python train.py --num_hidden_layers=16 --hidden_size=384 --num_attention_heads=6 --num_key_value_heads=6 --head_dim=64 --intermediate_size=1024 --vocab_size=2255 --hidden_act="swiglu" --norm="rmsnorm" --norm_place="pre" --norm_eps=1e-06 --positions="rope" --rope_theta=10000.0 --rope_fraction=1.0 --qk_norm=false --attn_scale=0.125 --bias="none" --tie_word_embeddings=false --parallel_block=false --init="normal" --init_std_qkv=0.0401 --init_std_o=0.0401 --init_std_up=0.0401 --init_std_down=0.0 --optimizer="soap_variant" --learning_rate=0.00442 --beta1=0.95 --beta2=0.99 --weight_decay=0.042 --lr_head=0.00715 --max_grad_norm=0.5 --warmup_steps=200 --schedule="wsd" --decay_fraction=0.661 --decay_shape="linear" --final_lr_fraction=0.05 --batch_tokens=262144 --max_seq_len=256 --doc_mask=true --train_tokens=1115000000 --max_steps=4254 --dataset="wikipedia_en"
Each number is 500 + 50 x the weight over its row's rms, rounded and kept within 0 to 999. Layers, rows and columns count from 0. Numbers have three digits each. The size before them is the row's rms in percent of the matrix's.

# up: layer 8 MLP up, 1024x384, rms 0.179, rows 476-499, columns 0-191
# down: layer 8 MLP down (transposed), 1024x384, rms 0.164, rows 476-499, columns 0-191
# gate: layer 8 MLP gate, 1024x384, rms 0.172, rows 477-500, columns 0-191
up476 096:541501515493550446540460420500538428495512446493536527525428526523533389480563503453470459483528522448528513503572580563584497455518584461520509489490537492496582466399455530470449527474535501615474526490522529527428507528467508553529446485527451473443493414497568492455437534501501496414588568553546433452498419442477499477522503504523398468506606520550514424559432483502508448434492565514491495535543475587550531362487486506496344474482564411542471572424458531465458608521549435409420411575488489461492555472601518510516394460627557445516466419577513566437540500506523534534
down476 089:511540512541455503439459552502518492558570478517552467557589449511491458518470451526510530536499512455492546523472500496479497642491486442556510538619510456506511455587445469430575509566528506497552556470502569478433563547505494589416492564597433507443466440513491519462484477508474471524503448552474510446485540469506477469520499473491500488492399402378434428507520523500601501500481555432334547394503508483458474623508432484496463526513483462474518569419422516499595495476439605526497517395593433544496531492436451549561460561580489527435507515543465424536523562454501519523
gate477 098:584588462521553520395431531474434440576503546507414519470485558560603515419493556527432491470486555511451492514470516506503387511529464483534443473470466493518515465447469585525561478473511562531536465514536413540527558542381462527453414458442486558483513536607475554487477570492478448518513536464418536507464393580510515463497508519568523512472519589464397530504480512546408605533535464467549524499571523493513512509556430457537514519459570488502541517455439477520504440498523505431466593414560473462585477480542512456482522579511567537391470494476451428559510582482490516489
up477 095:534501544527464563468491515461540506424495525464431555449503533513531537488494562530518495482427551425444432488502559486558519504384549472492541544592444472456467395412485473482524467481420513597508503554495488445541453504591448489509399495569582580511492537569545397489458567460476436508419415444526477574521530478563469526516498483543461460444502505547541498579502481497545531577545543504424479462456548362449554402466524388581529452460473458546496524496501517467526432517474453523434564380447516467511552505483569496530480502490523523517511525520555565616486491568504584550
down477 098:488389498541527515566484516488561577470508527455561558513439559445581535394460507490451547426568481513490523492533459512484511486446405438489524552404575493529578550485389542468519449488515522576580537557572446477479413627561481518395467485429540476489442468439450445518513494428548590426495551498574471462490510486563474532594377509446505489487515470484455532539487506505464411523456413495522570467586485487577600459516513500505531486503432424539488426468506459468495555455447468587455488433633430495572433459489497593551587481507532442560408444540411458468499600397460491514
gate478 102:549494609514537426415520477453428459534540569481496591477515454502548420466533451543449440444489500532458424565525535528429608520441588514502505460501432484588451471534414429557463546551550474517504433517478519509519589474520549449556531488546478416474576529495514521529466577475535489395561553465455468534578532525525580465481455536577552518483561547517476441523505509474463505562585494495496567520557476550452513583510433482560519500485474494495435452439454516453440613486477500476530517518557442542507477557455598532517419521469542476552501570421574464522619473546424430559
up478 103:565546492526510416401536461544457538415462574483389483529514402476438566539511400394473462432436485608595546482501567364529618527499443530554464551447509503511520582581447509582581519531523498559528443536502497539429431504499553657535475502505453584542386552550574431555472457491478545540522554547471461468492464615538428512512495541453506514483543497546441554557508439576449549551481561544536551490562502529387496462541484475472534499511443561436618516390471496421443465534550477545492500558547486463510517494476435436498543526520513477508521480472555523503508577596452533508
down478 104:489476584525470411530463568534490513491587521607554422491547501412462537511575483498543553383527491481460511513562547535495534487475510558547486512513573524446643533512519527512410589524537504431470571475454441554583467446520499494467538495502452440515437449471490491522609550540431496463561506436481547548483504455488495556533471508552489476364398484530505445521561484528454478519480553479470468482435487453520542506408451510457458396550455454507599593615529506504483467570541531593502439476496482441440614436462378467441552483519492505454614456493402499589501516560512545577
gate479 092:420493569475538509550464523527437433460523568457482546462452553413474397553520474532552498468547478412429485500528513487537541502395496492426614453497457469617467463529499520501523705456479479380588433508452497505542470504508502565481507591513515531476557538422418404516477539563534480546468492528510400599557572462514394501480536544473401460456507415549523578574515395452474517445522565520565465495431495525463379556458491489394605495508470482400574527493483366460515479602484554502419426524455492599473451506465487522504459484426503556562511488555549574452463450499459516555
up479 097:408505518488524559518507536490529517435625516482454428448439469392560410601331484494515481480419503492520536482423532512550484435541504478454458482462501561432503417588544475504476493601548479517417548518478505497534494433530509416466537517494454518560566495474404455447541515493488454441518490495511593570431510457454465557510528539439535517550424571512413545579534534529531448501469542535362581443503478528480476492507442491543398487452570415570500397506514549490494533462545565517478471555408554420525540580572469493532418514469597421603439390525521562438484568557542580491
down479 096:557501486425546580587451431494378478388509527457436501497423432548473484536455428512595471473541444554538504491532425470448531537474495451556442468562516512451562537506372498473542485445452462492482498537530501561559515554495443529537523543482590497542508597555408641530533533572528425522501413450492512507590470529497505548538568459572427459565501509582522523443530605543475544503521518432571586510498530488455513566430456559512463454479498494461460356434484464537502563516474442504510521488497504463532587470469470417545503472392504467460469525435587482522489549515540589506
gate480 100:537510491411569467507459455426460519458538462466474570527554563466546473507503444529439497500457427516432526414500517446503399467531428444582509563521475487532535554414422483439601490503517545578433526503501611567524470524484464463519437500455538552504489540458475469481454548512356504498576489500557413512437547492438534472565485456544433507561596498477516551494428541446502591502585523580497504567454504433552529517498538416454543507546481542424585514564556572434560519494381486552549551457458451386523554545442532489440460444487583467509499518419500343342528496534417473543
up480 098:594549551440636495470554482493497510608410558499460522491507481554543458462435474531541602526476497610487562477514508439434456441478495540565551584550558488520475430506479557582533477548526591538526452509500500562578549429475426447531465495490432541540475460392501506532536498469480450464384509487498514551432511532392586448438441490468406598504561473464504490456562550432420524411452496541473533488490508648467540508569398496525574527487529473484545581493436491413501537457464462625488491522439517489518550464535569530536425504407473451550633479480515545621547540495462456486
down480 101:578439526464665541449511498470458505478422448569498476506494466438480473519512374546534525424551434460443476495403535490439525456526501470557485525648540382522538472534529465529489447452530512431543453475495469533541514515545456522430510454549541526598445506468470472540513535443511534587449525467546606465483456533481561481467506493577579507405388534480582516514504439584491486477446605591480498487493441574406534565494507466518531506553480455472508553529428374478532485617486485473475592492463499495502466464533505455541466528437451577473506550544475637532469519577483523531
gate481 105:549494428446512513477516495436499469449548410402439503463514434550585414478471402558471469381442502473436556478484462448514578439467561469539473502504551542494622370517466469583523512550521553477571562438483509588494472529459525599472511505437514495490406529555604538468532458454589532516448504395532543551411506593492490521479507603490492548439563527497487602481468535466504457485522592529469468478513547501470502540520478432502552442539513597437486494395535507484463460490484481477453352458477475509564485535422496498544526470524471506512505464428515427574570487491389562561
up481 104:488513515544578468479482398497535391585527513413549484568498481503464549428443539468402494501443522463476537476434469546477479451536501576540490396470528426447426500535488475520525413493491582524458539474394579473536529553495568606538552512639561461466450456467497436466584493512496508473517492461543532404458433512522505585546484436495456470525483500526437489488374503529576452537543539491406402526550488390466473568552590483458495537511441519469483478456496519465507485562461516544461514388572546420461442510398493504502492508508428511584465561411484492475584540412456481491
down481 104:471498500462479539448493448525517559501487604420399497479529547577487479463457438421435461517481491515422560502597415523474441392502508528513431478540565533545473598515484664606554518431434425524497537385491557515520459519499473465438484438511467447545485448461455502596504451408420508527541487529488520576475513512555530426516510504483465472624519442540512457476489515553520551421577486534475532496453486481492506493450491546440445557517490474496504556460444511550544468510446558502519425474496384487431432496573536449500539470518500481515485510552447543431465563531439494459
gate482 101:472436499531517473454391516520471479450552416512542542442481518489474533515519501565434482451452375535524543505440465446558484485468568511581552455568495459558423592492495570491434447471492550454634526563561549451433499587561492447444545452532424576509512495405575576536522576576500421514560497503490549496523452542472478496530450487491483484592468547431610495589433512447474482599529476515470539498534502477502516456480556492508373540435532460474520428518433412560528423502548474500439496573445584568542531484532556461541550554484561461466487424448496444529512481570528551560
up482 100:476583525448456483444493546528588567502513499519526514395467490575507511438540472521530566415434508443539557591430452445580542622439508522498501467480527500547538471467453504537523469507534440544569541458356412552572523478424428471483515494481506510505491494468439522474468434522537541530546505534520560604457580517471530463558522420472466555418522410474503534495574438554432501470518532574440473512416422523426489533469490479508530492481463550510484401538499560570575462392437516527452392429452401440561459515561450498533469528473506418545522398425510521337522518409519499416
down482 098:663454530449416556513507528433526480542499541526467511495542480538469584475434513517493474466514464465413504491462472518519446548404474460571506463499406485521486508579550487502470533546473520579564524513438448494577532457607503502461510516492425494581408518491579397507631544563483552459498469536492548543420495523464465435492584467440450561450507415557570492444519463534503506486499523516477468531516472619450453521446500429535441536481476595532405507568498533541519458525444525558569486448454460494435456521512444578461512489447538473444511414545538407366456481482518480539
gate483 106:406468518507472548560567444494516589496455492561359532398503541535475547512541569526497485544532492416556535439429526558427508418498520538472433530553608536479528460519559502434444506514512568471540530405527479533563540549585500553472540431403494538587555549527472554529495506570460566479539504508511534526489408532469491501452439497459569485394441538455450564564456537377527412503564439488494658623547488521464500479485512561446587397521500456461421447484464537556491492474492446482463470529502435498498521458528529394541550449491564523494532525538506477457480543571540431468
up483 107:438499428493563391442442518538452532418485499540487427614519532437527489438457505566527455442643555485507378524435428622544444466497487499560384518468565506512497542502554483449551417499454480554444397479548439550424540526477482481463559514619526515462461527542539545495546491438422450507585473504449523532447515561583490446445461542565480609507529521553522542528555506441554558492451446457461450566522564524503491488524438448509473569551472441460527474589445431470484529430441430576493600518517606455563620521576551475484539516426597472497536447549479410532541502598521476480
down483 108:513432521573542480555445539628496520541473466490484434443479532546559489471506510540565469516497531516489445589564543541499492493487438523479501562522490492487497509518489467497559566434424408541409443545448487472433513515473448503506459507542572539518508544569465440450382440514530457406522461531490572406506522480440435467463483514500449399571499446524575514472503500548453539583552489497484457451555472494492537478438522440490446433625451527441516516499451365463445463531473579498500519537535495515513627333577539485512487458475510486501533514477470418581481484529426480494
gate484 096:416512475553395447526521536621451542485460471491547532529538491538535473494617575452533442618595510520521429492422477548556530558509500540398461621532502440473508511505539522557466475543509527508488518497616478457513550495439493500550503427507514530591435529511511482485468505400502561554493535561496478546482475463533486432576474458479503476479494441491464412541527520436543505500573438451456499409548539531502488446490520468501430551531441522587484419545440474550405467364465524487459489372535564563420467431495509513564565542416567498469414522538483500467580509433570422565
up484 103:485517499506511541444540480401495560530509623471581604568537497517440499464523483458517524399516491530455539452492489417546459453484489506471625564498551549521525493529549497481520556495494499565502483487421530379544564548420429404517525517453546520451581587517463461524506577493553542515554474501483499404430572427555530552460541503552480405516470491487596541419552479569479569543474511465367379484574488506448538511465492479458552445519525474538391509534429525569405569606478504586550552487442565493587383580605475496422505509500458486489558465605546514396495412515473518507
down484 104:572506552456600471489512546511508482479502531495558520455506497480502513433544494528520555478471532492497453439559519475567508451458509495373503575529586498586489509492479484436422444577552515404425438469496508475543584606543415483511469550427555480495381462464534572502505462616470524518579491592423415452512464473530581631457481468564589477526497465467410512516480396421503498546676511543503495478529457464467529528505481356458489534490508576546556424543424508405468413481422506565566601503558438590513516526607552542555528429503492457407495448517528489502566469483485493535
gate485 097:590488555452568415497548495443562556513440484450485495483434427524604465514509495569494504467603603474409485493491445501540413496609462493526419512472459483532459596446535513480507501412532519505500520494484435524453531502544468505505594494476490553419562545468456570554536525507522464555595406462437445501512512531436536582537619481540575510494486533495550465566538524507479446529488416508460538496594589455423459444521572601471511506551560503494461547503460538492438474523458482490459403460588513511494484499493429514420483520478475524534611540442445513566420576390411489533
up485 100:492495471487479376504541561485491571526482523499541525503437509450577514561573569596455530603490472434575603484499511531512508481411541591467510388529456572567516541565589461478561457452475429442521518518556490456561576580579557433502577560469505435527473463542506492437446523511456521591518541468429544478524491443445571429491448553479465433513472578446436545441413549461476594464441529601526406431521553577529478524399519606426401518556408494492420500504501483542514458414522518423448481503481472487466498478503457428490579543502430515438479420543463513559481540464463430432
down485 103:488503477461543426525529509521512587430589538402543589421474502441470502579527471485518366547555565506545488537444495546614495502444509516540464372466472456541447568594567365380591504540564457458509477493457480468536501526469594502470518559439451564528539472516536546476447550431536530569565420510447434484453474464483429445395491651528492553544504473449455512591471490582441475501509547580587448452452544574439515503503581501483530377571459520540448463488404473526513498472571590523529459565550445472487501539543501485472516414425458462516530527449492521616491508511542618491
gate486 100:475381552515500484517469466479579532465564475538456448538517633456496473485580615576499529528492409452526437388469404535510496506501462470564512583580470441542509422520557428591556495615589504510517466527576472487500514504423434443561410528451446521532460440517544554548398499488460535425475441533418464498516532479479445542464445469527492455603526440487427559625532445442520520573536509600467486427548545509530445507521445456505513483413539516584531501437540540463418510425492511380493465479511426488561464438427496533491512429473501484422501490428434509500439590596565578522
up486 100:551535500472467587477497495444506565478512465447451331581559522553511477479455534494502525568477480474473505444409425498473437514482510473543383487548507499470426452501487551461564443359480475500556470450546510445511482524407491490541525471574467521507597453561493513505428430462492460479455490439464516548496515440457486544450346561426548591599511514417528400546499499564475405521470520519471489482439446548489446451534459487494507475500459476575443430562597550475520543469549471517437554483538469471459487603484539461554593475433508539545497568560423510509511496530529471483
down486 095:520551487507570597517502473513504456482486539451496581410479491508474552528526545565527446441557447553489457410519463371575513574576563547495524511475525569463518541540473471541488498498565455510454540507418535471491580580593552575481483603517408601524509652493542518376510569491534524550462534505572541472576434539559559476454536548527546504456450558498533549459500419444521557570487450476447431534467409572481616531591477599583446524601497431507492532466503611523499446569492605472547534430505501506554496545468481482550492532438499509513396418549525566479577560474521564458
gate487 096:460524417441505536524447498474428478493447487515351506502509479487459489415485517540548561558493446441548516424533547464525387484502515430594496424483546466483516417478395466409452587492514509472542525527555465510418500460599582475444535388575497480523533525516480463522430479353510480519542488374500501452402541442447497481457479577513532536510473437477485486536570541477564411530513620522546519565484520465431505503473451551523418471487460494498508466469455528526509534485591508400475464509609490586424438534469523521523390501458463460533483422586486542537471440558496546459
up487 095:587497582457484547457494521491578573512541537519569500531476523627414506558497573489421458479465464487466488478486507408409474445467507536493655511500389526449520439453551530486478460456537629508481463499431486525452530558478574563459513543540603530444516503507481432674555468588569564524499496381489486513527501499518429467462438434604632621523479489399444472485540550523466489572616481437497548506498406512468500465536513404457563427539525457463582603555501529489446447477549493451497561488520538509465522412488469505472545523582548530459502528487453488490569546514430507479
down487 100:473668501541433555564503545532494551444523515458606524482502506479601516536480396386506452435528514555485425551432554495394585503509473529541515566451487352534469492446606464538550403495545383545552398464498523402550445490467491547433495596483533462489461473488559520543454521488486471523512508584444489548425461468534599546539434504542458320481634544522459462513494517511454514490478393510603425501554580541487478508488544509482552476531575509474521462470507471489534530542462502591577513560443562428591541513540494479473506522596542528440527479486514473486508430528479477480
gate488 097:559467495489476584514500544436418486455517594554497502488429546440448554433486459361512516550492474538593448571514500593498490484485511507595545483433550505606456511424537467568387505479469550542467483535468470524450585570544479474447475526556416591552465544512552538456496512470517524500470415453563524484481486383442511531392533503499586529513508441519424551612502490510480559445570471507630577407540464452412460533414490486487489456515494449576540470412367400469477490544527474512445538469430567452539435515443485439585546438511489537569487512467445490382533493512541514480
up488 100:480503423590520485516441595624604516515497456493511552461470429496554584520433474519545524505523494558417525571487458508504499469459460486489545596497428492536513428465457541594554533426450472528504448512523565451486576496431444475527403506524596469584503572571431469460485539562535450587489501544487415454444574463492490502470476495600531491484481367466490544467534542411503464481433512503531451535501458536462616526459555482511435469417473469494464506529392360482501534494497555434505325511544563492473466476464457506501501560540497523563533475449528497451537621493527480651
down488 100:577470499568461419469477445514503485518502436440467506561604456471489501495510463475441434520530504547515461449445466555492551459511549494459590629569541556489602454428477546478546404462413482494462526562501587424512567476508465462514480571550574501535499529570499531485593479501497565482558497546510550595473551543527470445546523516470362486421500482509522605472401564434574539534461551484416423565486536536508516544476562456477472532500505579568505489594480578473611497410556482459534451608476531522474505511565482523449535534521515441518426518450656491493496577542572456500
gate489 105:532529429484547468501562539387515491511531417550421485512497485587557417465491555468390526423419541544502462555520491492510501396430471531486538579523461438486488429536476439487592495529530425517490539506508418506482547463491472454537526500541455549448475470538554453487524558397495489488515554532504451486494379490482389472457514405439553492510519452606457536407435460506401570527524491498495509511481396505580466436481539481559519467488439592497459478564505465470501466540422572467430535471540454616464515511465489510488582481456505472585558502552470452510457608537472512462
up489 104:456499523414571503507492487570503503575491489480599525528528456532621494547390474529531514515484498547475413466544510514502523454488518396512624456396537653488487566497542503504495541537452459490404470478483449512505472413465542553554550539562467485508501482480527454474634612505518522541458479543568464515460566496530501552477487471494440572541472383595423468489531475502488372457477546484517486482514452476492444572553487558445574428457437437483442516496437416565539441460572554466451403506418435601525497549558519538496512512465535569526460443430524514489539385447520422461
down489 105:439515453506527524496548517520499476559504477509449489512454457488405456406427536533497542475482510436526385419447517575540536517481532442567606509532498466571457586482544475544490528484521479505468522457521461560454560422445556507505460611547416486521502484605499521557604526557481518399441558610506440538567546413461432509443579500485516484514525499621530471543513447512529521505457503529412486483646487560504549519508457444422577548536516525459528516495387519541527458476499493516364513477551551493421465492505437402402586484411521479553435425452367612576546560458481560512
gate490 102:479448542471475498534579461421531615443491457506433512504497438522480533532431502450474545557478482560506559410411515500511474515506598496611474509539509492509496489564502445464453481510600549473519564450445552491471532446495486555473631443547499635494541562508578571484549512538472561557487460517616423505478534545475455515433439477467497422592570542449476423503429471429486508500539478511392473499517502474489552517548525508526508514460421533538484488411535430505410358547549531472612511545487481449502494435527550392434572495535571544493467470470456525503507523421469559537
up490 103:412541517459564495557536582467485508483441530476522462494460474560468562417557461552571471413463536522539571528447518390564497506568472535484476496461450458502447517517512510522422499549437470523546531450453440556597451626496519520493452553605545433509532445490561508510541487513477523500498593511487488534526596525468484474539545519467512485584531545488488489497488505481481497566528499393563536575491502594538513450487480303504540553481432521517488415442494566541449470411615535501538423487551431404487577524577551583483563563537489522553442484447542631505444482492465516530
down490 104:551534540473453555474412479436497472445502487535540455543596428516503513536443532498544517475518469550508579519406566487562475526547464424499453507482472409452465560532490490450470452532548528583526547578513509511546555593557456470452455472535454451484536475484528544491503415573527452423603505502455512473554541509439512544491477471466434528561494540523398547549419533477473531590568514497517517498496460486450507485525515542488493483487518409486465489520479546504458479332520568591508515566478437517509601477549499475415586571506501514468462530438591511500538426494481500496
gate491 103:449550511484538636519564499571497563487545551503484512548530445511516494515605490489436461511511528513519379516484579501525501500502453498425497476608550497536501546579502564498609577559559531402523507513444526528481542541491560521500389516414462510499593464586493505527407438549521474466513545579466417524560525536435519502429487550436506424448503522529533480554466554542545485479486531515589461476584439501525460549542522497515433431532502532530574494512419495446483537492490425543494463449413470433560542510525466468481501535612536537514526549497476502510529428620500521452
up491 098:468513543512494606496489447544520473538426415524479464499461553488453579532545511416525497523493532478469518547549517459449556468438560422514576461404443429528388505453524427471452500530424467534592517501537542454505531475451525515478527479500556595513471493398542494600538567491527523528482457403539555544514530541570498466496519479486616483494545438529451556594586461586500542555484462557490491527482382508591504477493528589561500502463541501510478483522544525520407526477529471531544528467519503436392517555545501475507519439475576509528504552609537485509403461494488513499
down491 097:606488500486448550613533538482481518513484523505491540418505476524497539524544430429477488565515548492513481533522507523518442531537425600532519544420498485400539420611555422577485473602419559489501422476474584527560503453516433497466441476503570449493541452525468426491505453474536462550602507538423543494435536485496457583540538486497510459528454508456463546498449572540511486432547526536547515514483438520531453557525482449549499553541478437573516523480400427467517480507571493621617464576485446439494469439548447473558544569524465437475520441474497438424390458456556568557
gate492 093:427502484425481562504473504460508545409489473425467510489569545543545504528509539544456517575462437428489551459477518580429458471531630455506512445565496540564538538533480516398572455505448572508504510601450501572489475488623416556436538461460524525543467402446569515462493523503414519464557620482437494497448520513465439460477522555428453438589490404530485474501468484506544464501516449534522494459596547517515497450414433462465544485577492489518449540483549395485527576447542549429555510500491476488606507445419556548409592525523502454557457496443506465428522423454493499521
up492 096:509440500475475463579403523499544455483559478494475481536482582479455522428518470543526487524433480478524467530569478528480593471486489556496526571575406516537513498466464549507449555411502412523513513423505487486520457447537371478448378530449522589429554485468492435524510531540408459439574482416470461464596506454405506494588560429545648546506451511449582490573447509528485483531476452504536541478504466587433505576452472434527497579569505560543556543458520528587523590556494569469466459445422397502510486496483540466517478498476529554438544463566584480431580494536539507479
down492 100:389491598440458480565412487499514559530528485395460442580545525494548527416508517460431584522472548555540461536588457587487456510434567403464513492467481479515594492514527486435484474479518413469494581564510497546446415551525398553472417505437523478638524417530466526487513539536609515492479461506487412523564504490552562477514432424504453481423548560518404484552398550528498407527508384579472516505435467580482470466572530537504455585456473400544473534557424535493546546530462476505510520533498491440507532439497470406484588431477500488463495520535502506552460609476413525584
gate493 096:579544478504543513497556491553495565438528431490481422542522580558556499465424483559520481453560470565499518532497461407458529345490518539435491522449415485541507546497520504463553522530506493519545508554478540557533541477471440521426460583526427528463574505541518474550519495514552499501569529422566525530531488461504542490478539521494529571558410528461583390424423503560497566506467468448542541520513463508510419481513497490509460546469406517512549514475353538457507511524506577468500448522560503428583477514452498538487515476447530549427492439394537538515497440544504518413
up493 098:503532442534517480528542594417440587522526511561507446498582479539392415495521508624477524509505546509551445452472456527435536505566412529496466528503529529462328534591402491497518501487506572497485540479531472476561491525472548555552571491420555466479530529405504474572483483560442535456468451521503510505438410544410532551523411547444411553484477506475383463513540381416437536594484462495466504517471531489503534485531486453542463592445458555483486398525582483570549444559460487505482542443450451430519520415485593557555488522447408419588568521602503543409446486494511532488
down493 101:546520459442475614542501574428488574581470448492514518531500537527482451490506457513531521531436441560554408447481517499543567558542488534507490469501565509425501488488480455577458489496501576487477486482469401485525517572472518536574625473445520531505527562478437462497491475485387551465431497471470507484445500572419532546564557492524530541488555514509408491572425468535469537501474499485521442521443481475478533494418559563492443559531483476500593469573508410614480499465558507529542496516530528482484534486507572543540527512495466530502520576655470543514507457573478444532
gate494 101:551504458536417505489565502550471446481431541538414545593523456478406563466487397547435449503586568470547502521571509624545458525498643439523537490482487551587470445512483521551495545516558497447463515538495514623462591496428545443542509491515531549538512480569566470473442389581514453567462490477515521447439462523527567502431483550543513518488521447597495500521573532422501381534444606553465533466510531636454440462497549496408457582621489470492594412501413482498499520480537504441488488576470512474577533514582546493493498556530438462481461480529568486517547518480396521569
up494 100:584518489456492506468501499446460565457524396439577475465568560559497470494405461508509441431404451389439458452547457414482457481506385429456466556538541504556450515496623519526568474472526516393520486556440426506529435503476463567463480490500460533411528524550533495534477434566494517575592524577498520573599531465515544409534500515521415396527522497579510582515439497481468391500469522485449505518516412479487573356493409471593502504520489437501587437425495450538482474510410526472566550560538568427474449403517510503548553427478490536473506516536602539533515473566551556398
down494 103:543572505472491515579574480458456503541429504385591497383524411521406479490540462460485554504415510466449418460483426438516526448502441510519583533568554493451505540460443509455546439570450544507546569571498530503484521480484532524538548497507479545515418504456442515509414530511419523523545453539482436685467478554510519448474519421407524499561532474543503494518479549439499458489478461572463523527550399513573493491560534591444457519459433519500514464483435501527470466562548428501539487521498509517553436561531491546466492473443457510509476511509515512564495477459382461439
gate495 095:538481426495558541483414549408491514503501461604560554450512461473428492455491441532430447524527511504520503482484548550525465436530506492504456482516580561515555563548492475494513631539595494585589449497470500442486541520494430522445510534427528542478451449567520532549472564426529488541488403505490431440535525502516480504518485510479489531463496405485439457517505506443513458524488542522550507462499458569567466493480536640540470491471541427465451497567488446553451390578520462469453467536569514458498446550502562462539479525496498539534520503528440469543347524415563451461
up495 095:461542495538597493515545537576507508600497517453405529456488499471508600441587531478466506497428485488434454423545458456463555427484524531471518489648502518475531537452505510444474548518521425438523537457562489600554460575532487559573460568483508481537510484558414509567531536452482554506535446363440525469548468474494580412383598467609433584513610455542454483476473538582507512529557555521572504498460467505522501453512399513413491506532662519399497482476441527500552515448489534521308494441602489550454529529515485424547550468552528525490532565532515457453361544504563535459
down495 096:486545512476395521529450511616552458535558544520530506614551527513430471447557488536460548484516512504457378439511520507495514575492534447378422558511583414466500538564561501482543474484513474539488456560473464477509430658450488458523437463388566559480480466506543508438426483536594456536531396512498423465517543484465492509477536452531506491510462471436472437451581557504462485464470527620567512463396505581503465538452534518466511608563665456503503545558443559550545479465581484586481522534521507541499469512562551544387561445487528517491509485575510416466532478552464418493
gate496 099:477495508501480468481561523513464494559524559443498433543475521384440515454532583490534451512534518439500436544504480491512529463422462503451466444511429441532482489512614488498518524444492547507442417510491533505384547490544545587495491524539462480581615378449566540531521539531463622568455470493459454506499581408512457502488455475513523572445466583502583554510539475587522443568499453517477525530561511519572544439406569524569440435387501451377499536459409475411505571492458521453431440563486561525574491563496479481455481604494441546470614575536483481406471497488482478479
up496 097:520487556448468504452462620525520504495489551447465428523506599499495468526529523515450479434467574455556555479484472596453528521547518601551556542522565464522548444548424408461482536575552455466463542598454405497564507460537535607602537483455481536482536593585482509477454563574534570402493582513534543512498562629486527535471489520566410539545608527552501571636512545499561474517521495398489425530519503462519545485496481494456473517530501476441462588432475528463482481541515520509486484536457429532392619451514392553420486516478526500491485560548517506553468577516605570472
down496 101:602427544477554479532505449516464465450575527511433485486547536485488439534449529530520509537524484518517460481505509492532554584536529563494539531531523430489562575530535472534478576531526383442424535440540547546490506542450558522551472473453514435472431479596478453490507548436454611434511525468532521454518561442421415539537520406518522530529467474559427553540402525497500469488472562478435531493574478491440534418548541448427474553523534545489428531467438482363549523505554477478504526490473389432518482494495427422477534494509478509493497495493400529488470576464480531534
gate497 100:571451445484545568562608600448562422430622514531519464421502467467487406579429484444515481467570520522457542571434536479536512560344595549462570438624508466523486466505503533501509507445525500471546492580566459526451616469539455473482474374533435573465464485532462470483512552520451455469448447602523515462472502491520524533560486482492587556481497588452495514522597459271554490545474553508534440511452386518491485435462470612591521476478536503513485569491478483481506561430511551427510506426505488496581496472483556563473559475541534469565499571500498500508502547483565480531
up497 103:450490519530584466432506443415562433521508509547487480567506519508478516543494430405467522555481555500468502483519584542534544504598483388383497505494458424470561593534423389464473517451491489505494481466433539432531413462489423554512454558521492549589466536390624498491544569535467573572529512517482508473478544476519443443473473588439521531459474470426541445445490537463531535434451513512472536500569574446454505477415519444468515515479552530479525495385516517549454434453470608531497502538502593472546426464482392442540470539486549512510628472516485536468545507604436436494
down497 105:523549501464555565460506526547486456452548524501498571489572456491483620462511482540467455519401594460601470531558482504468524582541466443479467595458488664491471575568454569465475497511524386477514621446513528521605490509443512583497553497559469478472477510523472491553467495565546417574416488570490503495495502512537484523585528519462428537482486424539513486450544482482511490423526525450566489547506526415477496475483504503494454527472419505548476515511549579490570463451511453509518483540488583441548537461541590516433504466427418466575531515558506527513470456460527477524
gate498 100:538532476500499491541535569478480491545462469486524549573517451531477489453538546454457481591510434423527495459610586471495474525487458547510512539551530561607597627460466417545486535415492583513449590454447491422525413512458565525521501505528483541557514576600574516461470463465421509486462514567583580458552467547455558524482530588580590524527521510572449498454422459534483496453504508550444443474515436554531499451549416525540520522546538482455548450478412502470522560473489451489480527574531546451530501582497566398498567522503513523586496467449475592472576385486551522460
up498 105:536487555510492454497463519472521525493515498552530531539475435474538536529505459493578486512616428461594498520476498486487533581620523545535588528494480466585561475552487435503522513525496515460565501498507509528486476490458442461485474470545498537433469519404519567567483492564544437473449450468453508505435464524486552527548488488512513601571480496516472593596530455524453497503492454555463526496502473511394503459492516551548460578440557555355505557542552539514482560433550485577443536588521522505586443521446459383503440492525449404546529494576562540531606445466478460482
down498 096:490447516505512503527501602441458536495480457510528497524523496543563413478506521530485468494540512496575479590444480504548430525460509387490461484456554464532437602471517486487499529518562396545611572560576465417461440545504397528506513441476525475465404534426463415481463588484538532535446461487510520534456473583454479520492470418580571360516582443519470517525525496452563503549464539508455580506492580408468545429453439553544528517502494492482541532509505404560491446483656505491505470536501502419559459503536458408547490497478506524482474549507592503509424554509519497579
gate499 080:482495516437480543504563469366412453527482545593379430459571500427574541516490578570461473572459457426416502496458554573516459525432641478471503429509523463532556482470428467411484455498460533553435490538508558516455422493470467457533455556457448565372607377505492565487549523467489545424490558428527477600476436528524523534525454481526538557484474570458563588450485624530478441483510467557488457511462529447471514572527579483458536506445532430577466501414456513489464552442447469421570464556417488502456555458559531470597482515445392580458535530536540532549428533612531491528
up499 078:538524464464455527566454517523666547520455414520495486424573511570459504433552420396552445496530508486496579482549442549481453465479551510543512513522516462459492512544571535453540515513465334391528538480719453458499585522472433483565534478557528420517535559514505537459477437616562434514469499459465559503420482455475513442475499480469450502414517492492479459560507453464489496482556400449550445521542438612584560435511433540504506453531542533493607501518514484506480407495457521503511576462514445493555445496483551462562480479505559456492498399443528443499509498437470463531
down499 110:468476517493490565433550476446469476504490582573493464456581518528450487571517486566465513567490529419449432504505531485542477483542568484506533435450514458532492412444423546352532472464376579495497516568470575490460434505445514513459439547550450469470542402516481555493505509569371573467516540454494524488419493555480608509407579468520525468462560515509478536481440542538481486406537455533566424566550527284492471366455564502474521503543568441570431442480395453478452572434454539573502427512470490580419461526582564462529389544538424468501438474501545486560430569552480512550
gate500 091:531483612462459484570530521515572482575570461468460607537508560642473522395486565500559512467548500421545412465570568494450506423520572568535523530512490477476494496502531451503428479445470470518433514489628526420505543479435554462529526414518538465547554459582447508491529405419477433527497474534526439470564528474503496400515403516441520471457398489592483533513493519467518471515452451482364542488437444451455514426536552551462415490585442564459472575468562443462512565541524431504329476453464549474512520645499510491536501505531530479485456468527477476507488509534579546468